config = dict(
    d_model=384,
    norm='rmsnorm',
    norm_place='pre',
    norm_eps=1e-06,
    positions='rope',
    rope_fraction=1.0,
    qk_norm=True,
    tie_embeddings=False,
    extras=['some layers without attention', 'local attention windows', 'shifted keys', 'exclusive self-attention', 'norms scaled by depth', 'capped logits'],
    init_std_qkv=0.0181,
    doc_mask=True,
    steps=6037,
)
Each number is 128 + 32 x the weight over the matrix's rms, rounded and kept within 0 to 255. Layers, rows and columns count from 0. Numbers have three digits each.

# layer 12 attention query, 384x384, rms 0.0322, rows 132-383, columns 0-47
105130163098123084106120096105128169133136092102177171176163140159160171113124124185178099176111140128162144092093082133111143178131142102138147
111127131119113211124132136143158122170113171104187167123079102116165188135124088154127089154049166156100126134194100123159061123153116155156140
055175111151169131124166117133143145115131161125151105162094145061129119150121141146123081183107130109169148121119159127104129160078146130122152
183101119127112103170140212151106126109173170124132203117123132160126105120112121094145098136114132113129077109174124161163127140121161103159169
174121099147095126148081158144173135171178127129142104174154157104093193170097126106124186134135117108100188097174104042130037107114134145159169
122118110141125161188136183053085172128174130134109121070133126127121112159080106114153143120162117133102080094095122128140181145109183123145107
112166095086158087173166162144076118189098115194135077107118122104121075084086148083154138129151127150087111144130097152129096095169084142099162
118074108150119116159135127134170149125123121180186174182092184125122163079125159115132110148132116142127122143162172119082144139142094133103158
178113129122119147127104107136124093087129075132097121128123129120137062131150111160133189065153098119171089121086209144114155181091134101070107
093101197120170060067097131121167140116083109073183189175137090201128179110147184180116103125114162119154172112123118144050155068156164143179120
118169144128157093147103136134121169119125112104153146104120136088189074159130093212221153125115158081128162091107137156088071061171139083124170
097097163112071108153025124045125099077119174070132159214105137097094092147164094121129114114099106135106195149095120114093105130116147096126159
166134130115092123100112152174106066186121171145078128144068147178143082147147144126109197065136105143100081125145141095135158159098127081129181
173095182088095132146116160146131075173161130076102117129118129126031119080143116095175155076179073126176140177179191105163152108127094118086161
151133183129102114091076185118125107110153137092146154160137066045056123161189127178136121105128077071128137073145181197039110153123161104137120
095134177156157088090119107157152104074122108112138112129148085102101146167147110142069128103085126140145172054161103130071154126128153121156046
147124174094178053064115150092087096139114150113118107177121176122146163168143087138097168070137150139121138168146084132152149126119135115148155
101129154158201017079101191127198189097114110110190184208140136182143221166068177142134106107088158154136161149133094126081201055126135150165105
148127151115168121043123176133094134117156078148086119118171146108140164174163131188153142153064133173183199155166138107079145109114162098123108
108137145091150122157182124109107158185115102111122131103110106199186121065129153035144163084129129119150124183113092063176076062121099081132095
131162099083143139105124082147098149110108135164109142131147122159196070098103112133163092118083120126109142126125156098163089109202129098100123
062114179161105115119168116129100182068061181155129187143099112121122149124118141135146134078177129118157086128102069123138127119137136114179160
101102087086120117087173075126172111095187115150118134094128126106124130170055119132133081170123067081124096125188126135107135117184135190187115
160187161170083099104212085138100203154113147126159134120095169184179102116109095156166108154140078078122085134125129158147124160166154054177125
168131079097129217142127130154109144127088126130117081126160135140069134093129126127102143152169059110112144180081110154138059088123079161111141
152102127160136086140106091106126121157084161096125094118149083099172075155098093118118159149090168117130132146149106137097141138118113087142139
083150072113133181071113164184103095180142139134059197189174142155050129095134126178118164141110082132112191122097108125119108153162150160128120
088103164090125165137093107120096121018100135202104130134160174085116168146167131159090156115134143102113178117144182143114166079109136187091137
109145171087130131132163121083107127162078142090128105105158068164088128137160135165099152130094130110094137104146178147129140070102105180163124
094115117092131073112119151122155130092061101107167127169140057098154100142134182135101149095111170091104205160132113094115133068138104100078149
110114153110157171155125095125131164023074132108171086121104139113145192157116112162073138111094203098105111105120126165104198096085089148080083
103106093142101111117131115092156130161181156093147136169083175069183117135095101078163128150109124123139114179116060112148146090141116073147114
110142104181165056095157111095079090105110138096078154140113127130146134148126061145152108185166158141175136051135182123093127199181106075102155
160120171126143210119081077119102090126116148096110117124148150138107183181166148131075126143172178094105169135186121154148108122099087118081129
151140136109140120101104107102115108112079100142124097167085111126085133114146109123120117094150154099134124137173148087140183166084142127105102
105149187105147101116163110145107150155123096158192102100107180171153127071117151112109123093122154109074098158105156158144183063111158138170126
117167122129102121103121177127106137093139088131113095099132089139125131070120149136161074170098122122199099130143094136103119100152135189124131
150087172057118178092089048150157125109125136194081106094104129131167140117135141080170184053059130099157148106166115156167125149134087111105136
102178148138059087094143089102112154105122077151082192080103121154183147148088147129135122113133143123131149135133130156158191109117128103135167
082190190136115100119173103094107153076155107070114161128118139138101136152095125144109126131057174078153116133138097212153128104074075053073079
071070191086109061079124121158191130154148174128182166162136106052151125142107152115139126098063113077132107131181182124130155092147156096144131
060113159109129199113058175123124099158185123102166127123118120149095128142143130101107104116129090133149133077093105070043119088103148122126097
146157162146150155114147136116147129134082194050134153153113044150136112133136169178127052213180089156115198153144141150161126102137084084134150
113104090131193077139169176142151145150161061115127191143130157162107182132065170088098122091118171202086110193090120118125121131141120118159115
121122127100089106154096134106103110146178170176162174082136162156088142125073135093118160128132145155128067092133119155179164112108144101086069
115192096155166131196131123136154135098140180147145149132123071148164091128079135089144116188161146188142128126119089132103119124135148099104101
153096139103147127142097125128110084147136192155128149128164118116082132145190122143108080155204089135145119057119119177156145183167134059122088
114167115118155117156139083129160149153121104117110165064126087172126089089079113111204073170114131208104130135119149159113174126086146167174149
140189153161111200148126114166103103145129067117136147114083136195130154091116092160114108080077170141147158103119174092165186108074112154122132
152122135151108126113132124117114161121089118107099098165135084126157183108139190109126135183177120142144141187108128136130114094152100165155135
121134123144109102140139197130110166161144162127089149162180152211156073143073162126115071163150092125155109079111092161171134164174121166147123
132177105111156095114169103151173129073099090048142174148160103145113108117130068117167112135156121124058141167151127124136137113116122112159154
148146166152090143083109111127141151080105081161150101112191173124175148216131114060121100051077199127143089062117084163121166081107107145103118
120110103088143105164113081111147118125102126167124140155131160100169141170083101067076130162127124160143119084158106120128184124118166180086105
178125100076150144164129037108156150183084161171106175179061100138084156164170162145091191088120088124121084117133163089109163152157093155082147
132068076107133133165072167156225111210149178128186171113193169103151112096108091102147149121074109169111117084132087111109105100132082136206150
178178066128094133120118110174134147117145063151109148140180156141107164113108152156124146070110150117100120146036097170107139102146075151134124
157135055083150161151117144153169088144166091163079162133122135085083114091132106115100183158097170178189117161146103146086113115106166162082164
138140183103167163177164152116180130117103122154164134130170158083156140139142156136125139104105115076175109127130122063089153153177143118088140
133202180133086139094086155130093113238180202099120103104114146086114098177140164120139131138082121136160136203149142128149129031129129113130166
144117122167119148102159137116098123154118147086113100103145136119154125108124163139123131132194180158170155143116126125089132097113128107122105
140120101080108119127150124119172174127111096146105136118183154174118134127162079201125101145123072131108092105163126104119089114116124122096145
158113130155138129110150144192136100171134164151134159178128135154121108126093151107175154128098140137129078161138090175131123156166139132151115
164123127140128096113142141150152112118163119128151176142125142134122164117125139189135093117129095120141168157109107121125153082122129144100138
118136151142151111144179135071108137175133140195146143127123169147129084105086174203116112135106099126072074119115197153108133155119158114177142
096094188129138076119109106105132170132120121097098159139153107137165151090133143085133131056123168106097126141151130130119171161155149170136123
154117145144163110124132119123156137122148151141134169144161151152157130100153160138139120087139190118127118178136127190115138110184142134177157
149118129095051123099132154144148127090187177147139166133123108131099141102164108178148063116132169100138157122131082143141128110164113146121155
122134132115107116113146160146164126152136104148168190165145112078161135167138116144133137138074153142133158148181057141124139141120177104110119
101157103165104185155156129107126120162147121132104146116111123141105089145166129130159102157096171120144162133077131094120136068118091108149134
102113112153112103117158124158137152107115169142155151150164141126159132175107130194095074074133244132083192154153068168147112147111150179122158
129165114096060177195149142152068139130111140135129098078070137081095128106145111111136128129151129094119117105115108136213126139140077130057111
113127149079114214152072137075068106115157118160143124098087170135113062135176102122135182128104093119165081054093176110129114197103166034092143
166119147190193104100141162088121088087093090086131102169168123167103117154147116106111119094119117194104120125119135110084161108106090139159089
161187088133105176133066068164139104115135219117123117124103117089137089098227112179157180201173195135128134144121124176119144160065209125137155
063146126132101139147135224104102149110102044119165181132116125095109137171153131177145150147153131052155126108116169107047099096114170088124104
115141131099125092186131128168173139149112165117080165143137131106155085119091096138171114117145185110087160153101136122127157113135146138129130
130129105097099163146135159107133127134157106153146150152124151116111131150127117137160135144126076146126097096089126128140158128156166083127161
130089223133198091077053160073141127061117099118177116125159123172127158167117163145105174113066124176092149159210141138006128063158099182165085
123167060202144053042198092173194103207209160175141196160136153211178157099060112129143078193096173170156158189166121118145128100157122176218137
163150072136108146144150087156179104224192075189194129117067106098171093069117078124139079170156110153134139133101121078175098111084104113133110
067173080102104177172140122156105090175073071140106080121045112089105081107124109086155185092204111147134092097039111095211132181129117059029149
132158113167096170128148128159093126164124167090142176133152121160112110124074125129120149129174172136136111098108158183169170170124133113086158
138108134147114181159118122091105122165090129085195112149090146102105124104143143133142095123096057112115116129122157176193123116102115083048074
157140123140119117133115083126140136088152149151169163098160139124136108125120083138149150153097117131108123097088122140138140143106136074175153
095103097145118130117126133090117139126102098139091158112154124156046114154095131123094141105124184090131112130147096185138086122100150110143137
080126135173100152119148105176087083136133183072106202140170113125173066064129135132158115161081139152134147132125110168096131200111188121110219
111134184045120175119124165106104146054121140125157103119138155130119151126191142118111105106085102100077126125133100144086160076117142141095146
088125056163082169098138149186114102078158177156133152123110135157107117067189129132204132147121126195134126191130090182129179110104179102094181
111072147130117148114153158145075141104100130134107061092085109135079170130135153104096110118119137091127123143176146122151109120105095152058081
089087143050115142130155163139088142141124170032158091142113183142108164113151103122098162091105068100087103137129114110097126079141140155090118
146126050215130128130074169161168100135119109223179127082173115161094079147144190103088131173125151182158150105119118091092079136172122177090153
140142149109062095153163159109114111047117081154115131148149137077101125102142116191140142128079117166158153112131079079092168117150115167129196
153104110094166078094121158123127143186145099189103100195117074118087127149092106100118119133165141124144095182120155122162124173130143111166081
142148166173148210140105134095161092136139162152138144139171148134131104162085138166154157121180156102123094138134137157110137172098136106199138
041095158105111186121143169090161147104065116112124060118107133118127126180187137151111146067124142104152167139158109115109091110124165176081134
144155162109160124135161148135133129126136118110131157146095160097172160153166172142154079173088091109126097172145106112096112118080178119173126
113109200087085128104187170146158148128118086112126129099142169133148135163094135107126157072118170084102113098169120115138147095160103108119125
103150101149152140129133141126125172068150071105144134183139101161136143134157122125156145135171130099152090145129093098060145149103140105163114
026092143147128137121146110119136124150139175137098085041200133160081127141102140164080158211117163137065146145190098120155089118075116149137138
115112132177122117135133077121121137094091117141158111086145094151179125130087107168114122168134136116113194114147129147109114124086134135158083
206118107152105091200091088101189153086069146223138068127124152125115141185106121169113097130209165124109118158070126120164117111107156152123091
228132090170106114111126114109151127122177115148180155160152158141113101124154073137177137147137117130143143091082149148114160154176165070186192
150104161061115126143088150120117173109058090146141129142137112119068148110109101129134143094173104093101115109114185159174132116144072153098062
127154098167142188144108139072174137122144135148147131161151118151085080125166129153134180121155108161141144146121096173125161172115123141132138
067089115185092115131113135148121096113135172128041056146110077140126075154087146093181175087114121135164156154134149088169109176136081228144113
125154079224136155162084071195134097171147159173126133129148148186121135122103114143109097219102117167157162092150185159131122074123107108121061
120122125100144093125127134132096129174134111113100079122098106148108152134081173088110098129100098083116116163131116132160102082149107138088056
101141105112129145109151159114111170088095144102115110069142152155108142157114130117106138104083114112122167189164102146105075063131116136136154
164119087056139171125129179109105182127167170131101074076142115126134147126137156117150148118113143120156194136159104191113137103159130136110123
101092104143090154127125170174184124133104118190141115106105145159132156136150181134136097097161148123115090132127087115116135098105132115093134
117164127086143101109128137101119144056133109117085098126143059131133132150082121106134124063129111123087124139130109142132113071158108128116089
156109132088111102158117209115142108133116045171088126147098141121145200123040170114141060127118116080176091153111125122071123096176106123119154
129106177058142198095142139119109141147160120120142090112108135129114167115146147118057136082144117117095111105138159145149149124146144123058153
109084220151141124108099109137093103179093104110142186148153065123139102102087118116142186086138205150151115130185189163117114196169120072131119
134104166084100166111110178118069134093123184080102070108119141107096150159171177085108107109125110101137115097179144157179171094182079131060140
110171133109093080127164155112142112202118106116123134164081158128098111099132129133157128196143062135126134165160181077120135064150109124153148
118193108173151100125168126236133054137144170137147166150095141158182116105045171084105097127140120190120071125066158071101158092127126148141143
131142067152151122077053126156103080144119157135082155159132100143077088094181122125096112111164185171170134100129148089038086090174168133085112
169136143145127128134127119097140142150145038139103148113143113114139104113115084135184128131148104093167133145083209110134092178096195057123093
111097198069122174126103172081093170126105116104113107094151117090070149164158165140092108123106116073133110141156155140152071100115097155055097
205178099175133154171132122152183107151142138089155115132137136088193109116187116177141141155157168156133187161152080101080132149110170104178149
162145111086147064139120125096150135129137077208138182163134157134120165116112077138131120156127100132141104133090134128068134147152164101195178
056146188149152068110168116105107171069056121110149097114139121114115099188107092177125123128122156134107140108136130098209169138136134171153119
118141180134134157085099117166112135120095121095109162113146086132131148094126122115108136158150115115161156096143199092147140126118061162093057
121132117107165108118112122141168114135142127098080111138114117114145148120126115132185142142080101106117145125169083084096085126162113182069141
138126101106134167104112126130100099145123111162141082091153184156134079070145123101078184140231172124146129158073197136151108136125099126108112
186127094043105103107143134144161158123113090132089112136095067121156182153109132139109151190105105168168141088152131133129112131122112143110096
124071095152114056144122076131181153143145156136148109199123160099110086160124134145116124089064156125148112158147064105107138136160149077110125
141122136111082187179154149145142106126081158104124091044099186055125128123139061161120148100188130127132145140078128155165149132131188152098154
159195095128099114191107142144167106147127135185122094160115068154077118087053145097092115130145121065085094133102179150140157084126091127096137
140114086091136072096149070142146216118106126224154148159110093139155144088134126172153073135113065105125097117142119065148101125158131116170103
150049164169143071129074152151214134163170166134155153176160095100128147094144102149128095060098091087118128136139126089075160189134088100157127
093086128099073116119165115118117186132119128085165137149106196123176115079042160120085118135164206183155121113141132121160145114117085165103130
164161129118124155120090175129114089179184154164134135125123113108107122125120141098113162161161100127141102154087149108120123148095080153149127
141094153164195092156077117137159100139146103103150164173149123069095158134130109132145140111104141105115166155113131093109141120141094139130153
116126162133152129129081194120133120139144139140122146118166114117108162124128103110117151114157076131143122153150151114059154160091146138165166
171050171167164052086119130104207143097122137114130180186147134143134185155142137150164082128090130100137142164148144106087171133153124130180091
121115170127201173166089121076087060168131133124141113121129107128143111198142129082161112125115135140071143160136114103063138115095183103155122
178100118154150097125160137059149130118135103162112127126107112172125161053104163077107138167194135117117146092126173076139086135158071158091103
111143164079140108167094158112114166098046146130156136120154099146180149035151144110109111163135099130167141084097154126116089088208069134054098
057154170194088042125163140084163146035095063136123127146110143129131089073134126181155129236119108124145118076108108134115164097211187102184145
158087138142125075130130111083161141084152117115155169184114171143121148131136084158155103143077126093115122115125115143077140111186136118158081
133152189153119150116225131136109143130133105092093101127043118132127098103082144067127141112079137121104122121097091143255161076087139178111146
113095136096055092171098114101198148122115101129127151166153103124102084054149033206105125178125112074178144089144175059136124092173069188076137
132117147122130151173152087119149115182199121119133096140121121055116120143107142116179108106097095125133145145122147116208130174097120122147156
053162142189060165133143176145132140107099255154119171153153136172092137167206150167113164132120107116142142129217165193075144124134157094125150
149094131155153082168096106056185178061095112159115207179141139139177194169137139140169076076079096120090126101178169141084179138162150151107086
130056072148132106212092114094207088127146083167139149145104087134157116091112056121125176150138158145112111080095152118124129132173078136158137
162101125082159114062198140161107111204135120151059094130085124098161119145111142117141116054115094083157131178114071130189117112123171121138069
116148126121094098134147075110127166067165187150173159123143170127077112125143101165121096122121097105137149082109216134148112171171124115148121
161144145139165098111145101142161109177161120140128126120078133124123132115077108106176127101085112138116070118110086148159146157128140131190179
098109115124159210135127164094163114212180178118148096154106141128102173190142149145148103041109096074099110133198110201127120116069110145080106
086134124133116156154080124163104123066093109090121133139166118123119124091129156133076121133147176176135184137112107152110141080124109138113129
109163160157089133101153151081122148105099105125132107120069147173117175103155185113145094140125126111105067090149112140098150118137115101130137
088154165125148124055172149097081160174152092112169088101178140101135112159115084106081187161067162142111140154145079080116105110141108141117101
176133151114091064120123106098143148140120048104105145115148119126120193105102146104179143185094145138131123131164077156111156163180145140188139
136182111144130155101204120132148172168104083126235168168130137194140154152114156102135120161104166085057090123177090106120186095059150110223121
095105093127092174136120150153090128113113134125092126132169137136186142162162186114092110115149145132133173151141135170113116096127138101089098
115172118094142133102126109134069140090107116105135154101135109125178115120137136137072133181164176142119136112099125145145105091158123159139114
091100080184141056143118066095085151109128075130125126184077075127105116100103108151163096098187154197115099134149149093126204151137090136078169
122097052170138161161091151163145105173128107183126119148119163134135126126154118118108127077155151139166105093127156172093159111170088133097188
157122144120152097112155090149099133141110105104126153174103112106102114072059114101152140154147137136104127139147102076105154168144113135136150
112162038155133102106153140078153164170086096166198124180096149150110133144165176098167095153135106148105124102160140134137150143073136138168128
162063116143162099088052119071143094100106174221147109097133113147159180111205154131155149050103181164155102107131196099124117079141104101102093
142140118165106097107162119175177135158150144121136152096108155142117111088075134175147093128069138180125127077105085135164120119166150122111178
144115085153172093111103141099106157113125108142106155091078109124119134093129144107155090127145067200085127088126138110160143122090091163089183
133102166074112090077159109098081118182127086148123113125135121123177122110117149113128116182111098122100121139139121080159098129101146113140089
162158101141136117110173093167165088120167087139145101112124068123200054072100109115109070145125141191144119093110079155152125125083129150152166
107159190145104090068123130081126122146137141091103095096150072097089148128093108173146136101090163138175125126171095128118119143134155154125153
152080134125146130124136140063150103171139151161097126123139118137131160162106124066180108094102064102100133158150185128160138201156127098128094
106152118161107117132135128128156128120084097101148175138141155155121074142127125140120102224137108158135100087103086140152099160161186118142124
156139123141122103113122076098163153141174117112161142130080094094128132135144073153174094103124122126163103074093103121118156167146125108165152
107130151138128061089167112149143112187169120132135146136122146114123112131090118129134116127100117132126160136099105095153132185167154112205140
098056160126146136128087121115120084134098150121101149160136103115088109134163147138142146085129119093087116106132163138133160116106128121067147
176120137126184144112134112064165157075090146122157133147114118127153135156123105072128147118067102084145123155175147087189072162145133142107093
120134139138092135116137141190097128086109131112119141135133135157125107091110119112085103183162159173102153083103055163118134082149129132119123
091137106128096111087113129109104134070116100115087085119162111125199122129146187171110137139166192120157185104113109160064118022158122106088116
117160113143149091159107110173099148106106087135135165144130112135157134113104162146101103138156176183161134081102069130133163090144158135142171
131091111097118148193091096083132143114108095083115114138106078096185106129115101161128147139192202101168152160144121165061082122116082155145134
168136169108117093157139113148201098129145169158118115178123148136116090096109146098157144107122065069155092163132147122148149181115157102158075
163175121153190127150100109090184123096094125167164130140119105160117104158117148119137156104101125096148145165149117127187144155107134189148114
121120177129115137168057127130099186164083081038088127104129077126134188160150127125149192139138160109187112151151152145086158130082135110102165
087131105128124085145131108128129056180188148155105094201151139105082107166139133133116148086150119168098138147156147148150114121172163164113142
164149115139136121088122124129173100128140165081126163088111097131103147137133156163137079139062116153128122082139140153142104081153136137116171
177134133115137147136131174128098145170099106177140105102115157145156106168128132135091189185139103086123143151173083133136127117130109174091104
125128144077089161109114148110086136082103132125109138107117136122109155090133146110103125170132147144102137137133123140114086093082106122096096
195178104113119153136166146094091185155107083148134149049083177171185134137113131121133150222171136130120145116090096140093141102166131125141082
167131143193108124109119154095157161171162156107134126147160136162124168160102130121141082118124157165096117151105092129094166126080136084160103
083112129147069105144129127109081170070108105164108099106120115153150100112120068114125178108185146165114151113134161123143112133088134134100130
110113146152180107117123170104150118168129161082178129148177094070181171181076169109101073141091113100085142103116108138088140172160170090196075
082102124091116151101125089092104113102107130109118101115128141150143159064160113115135170120172107158121172113106173105143079075161121128098138
105074128122079136120140109114139151042110045173131112114101109158161116096138135075139138132147153142157175083171165083158137085138132128069116
113121126118131111097160135105119137127125123121101187177150142102107160180134144174155112156085137161141089174135095144112198155128167092148123
129082110121091135158118094186133165020116136139078100087116152158155092073133113111130124125158123147121150130150139121142102116104139122088083
094155131124106117113156133102085164109167120077173191156103166143145147106080084137148119122112162108121126128140139139134180104154169127146145
152109137161124112167175125169138110145105126138102094060123117077187154114113133102114109126178153124164104070164166087137103132160122148131150
094093112191086180135110110109132159097145205172100156102125121113144119134150179128116164158176155152158151098151140125121149122082097119156098
087125114109101189161147126179090144127103131123120076093109159179198103106127139130115156127213119162116124114131144157173121141109074129068118
122133166099100166154126145152108161032124123137147084064084115132114052106160113144149133114160165190144143098125113123142191114088147121129144
128127087133156064131103107115147151109142139116155155189184180132137151148117172132186070136118159128175168170118119186142076125149138140120138
139126118126106174137164134119100172162107155176093075091140143143175195150124119103126146077097179122157088174117117140211148147076105119125141
164184096113121132078147130161113083130182180108132146163073143097112082107158157105123118154174084127103121127115080162155146125139174065106162
074144160073154102130110113114108138136095096073110172129172149126081102137155145196137120096102081181122142171142119129064142148129169132154124
150119092099089168121099148097138137180154185110125127107084098101124153155112122131146165194133080126144133120118139114137095099154148085120109
096071064108122116140058179167142092090133162149116106104112133149131066103146144083141116110158072142105075056150191131098132145143116183103135
092099107113142070094105130032183173094118135113161189109170097134127171219136130178154113214069155104107137178116171167041053072146122156183124
145134113136084155161143094169158082194150065185170132140116125079160100080107131120112152094138146121151100045085051044199098172134090188142118
102120112136058151116189136186153120088168153131117108131111118123129090190084075121100114097164172135150123068119094134188117115098177075109191
138178167095155211093184135132045107170081186082111134107102069066164117180117101133117089122138154095115137174128122181131156089064195112107105
097165164113152022040132102103121159090096131072138123137127189140107130142171132188115097153092219105155105114189132148098160084093165086158175
108076113173175052125059137096195136063134171132170208134194185158125149178151121159144115170121167090128139193153173142077104112125095115119151
159123113178116098070041125091122126147154107139103133120169121138153095181118038122143173130080112108183156059061137105054087154166070134190124
180123173110190138189137130145152100216085094181103121100133094145167172107134112132137133124109137158130127175102126131118088181116119145132125
091093057094086133152144066102169168027091158121097061084118067147116116174075128154109173182174151123149137100156123100117102106099139119164186
116117153166102188146176131094043096186088116037128196138121139076137075187096148159147043093061127126130113128153189092142157129092142119176116
123111160135123110105136150088145097203112115056148101082108166082099076180160153158122127195079134164128122160175113116091121105160159067147150
183099131149163165149135116125099120187077125141121120086164096115119119193095125045159123137156102124122167185144108132110075094139114115064088
041191151152129127109202097117107090143114157132101140125169072117187099079161087152101108129116062142087150143095106136168159114122072155167099
128150131123168093110140100115065131087116153101157114129159164137106148131164146150130145089103156117099170136102097167125125090120148122155139
126190089099122114150143050150141146170138057086206130159128120106103107107095083113114133134126114109129127110099112066131104126135135104176103
097113172101105175106083142167064103115103158133113126128111123116141140150119149115082102089107147113120095138178184151127135079084157085131097
134209211153193139068161100116127183154130111027148079147166127098098117104097151088133130126120126124117116131089074121120119132098099104141160
068121152124125151130184159089112173093093157128117141141129127158158123132118180108094152140130166138130076151109132153087165116060156142188123
101100146164100178100070146140115081108172176126088111094169097130126134142100159145096183123133148122126131102156109104110125087150109135112150
138104132156100165115107133114132151089169130192125189106139111192154123132123173144095134110172191094129103087145098198148075125162098158124120
089107111102082163091051153144136102093170133174096116106099122144109197122145182176110194105121157095071157118142129181155122091155131180116152
164093099149083124095114146149120092149143147166084126107145106104141137133127099066177133120133095126116132104159174124126159087182105127068101
061165119041173136111172133093111111149102133097172145135082117102142108127111125199171091192093094168174113144066135059117200131097135081140105
105117118082091150118121123120075140112096102167071093156184078136121175196125186096162120116097153116106085173148123126137078039095112147138077
128167149078126154129124125057108068141119132108120092179134092145136205124098169116127114131141130170074126095109138061097107107122081167138112
138132144109104095079103157139156137164150112140142071169167161114109180148158195118153165122117091168094126111115110095126074080232117117183149
137059127169108107134139219149083124126128138141079137097148173142154126116140160097133115134128158135162103179125151167103136182098164136089171
108130149102089158143116126109094147101131110136105184173094095173173146135096144133115109122120124097141094121163138124104151122093112207109080
086167135169156084143164124122140150123148143084137129188116155141144130087114133101087100174138096134097135158053125110124173128128145130153099
125108162128133142154079092152144165068102113068178097140117143108131130154106115126130171096122162093147144120123149105091169190103160147113140
207161208144163159076114079100097141128082091112144173106158105117175099113051083098132108103121191113113136071097137122115127135116108085131112
160118119175131110160157093181116134132106125061131135138103125105156106088082124136132158119159100120186134141108144143147135111125110110199159
127071141142146154149103159133087089130132145148097126128128162127159122116137206125115127121123153118127162154131134166144125141114132117099140
131129136124178119118080145133100132178129094064155116122163148059091132170077099133189180138140134147161136138084099078091123167136141147137187
143124120113130120141110105147183115119126101130167144125149103148116121095136136137134061156130120168179135129081136128138092193090102101145180
144138124159132126105170126160183122111157169131121140121103091157135127134090105143174126170140096132115119118125119146115161140174116127134187
141145127154121104121104173068034155165144103106077122159145093091066139114152135130142150141153131120115160121129080138111143153133104188127125
102131113151144141105121061166189117105107193122143128202057120150095165088157139088114112118126076115096146141090120138162143095145096125098148
055115117106182124153139148073010118163105128019112137143151165095084086126139097156141111124111106126139142205115147101068132135061124108137081
193070118130126106186063117172209065111117140174086125106106126179089170096183129113078133083186112129139135090146166139159053127177099133119154
113164108146124113115126176158120132113154163158073129122128135166108109116122093130135132108150149140089078133136112147130134076174152113099121
140148140154102101176151105097153126073180131130101140102085114171161132086143124139137132139131177083129133124134130160129136190118107145101165
117182150162126187129147106077130141094134158128144132108099090146114098173109134144141135135105172076083092076181118133100152116109133165134114
084129135102142145141108093144109119109122104130137104115111145173156122099124215105126088082087125095131119136042125172181085121124110108133111
055102131152161165149118108168041144104101149097131107134196147074111108110112108165110157076138138115172168135138134123148113136141098093140155
101087128136151115126094173171102116130089170120127143135137171123134104094161154185118155131173148152140178147109119156159123179114161138119189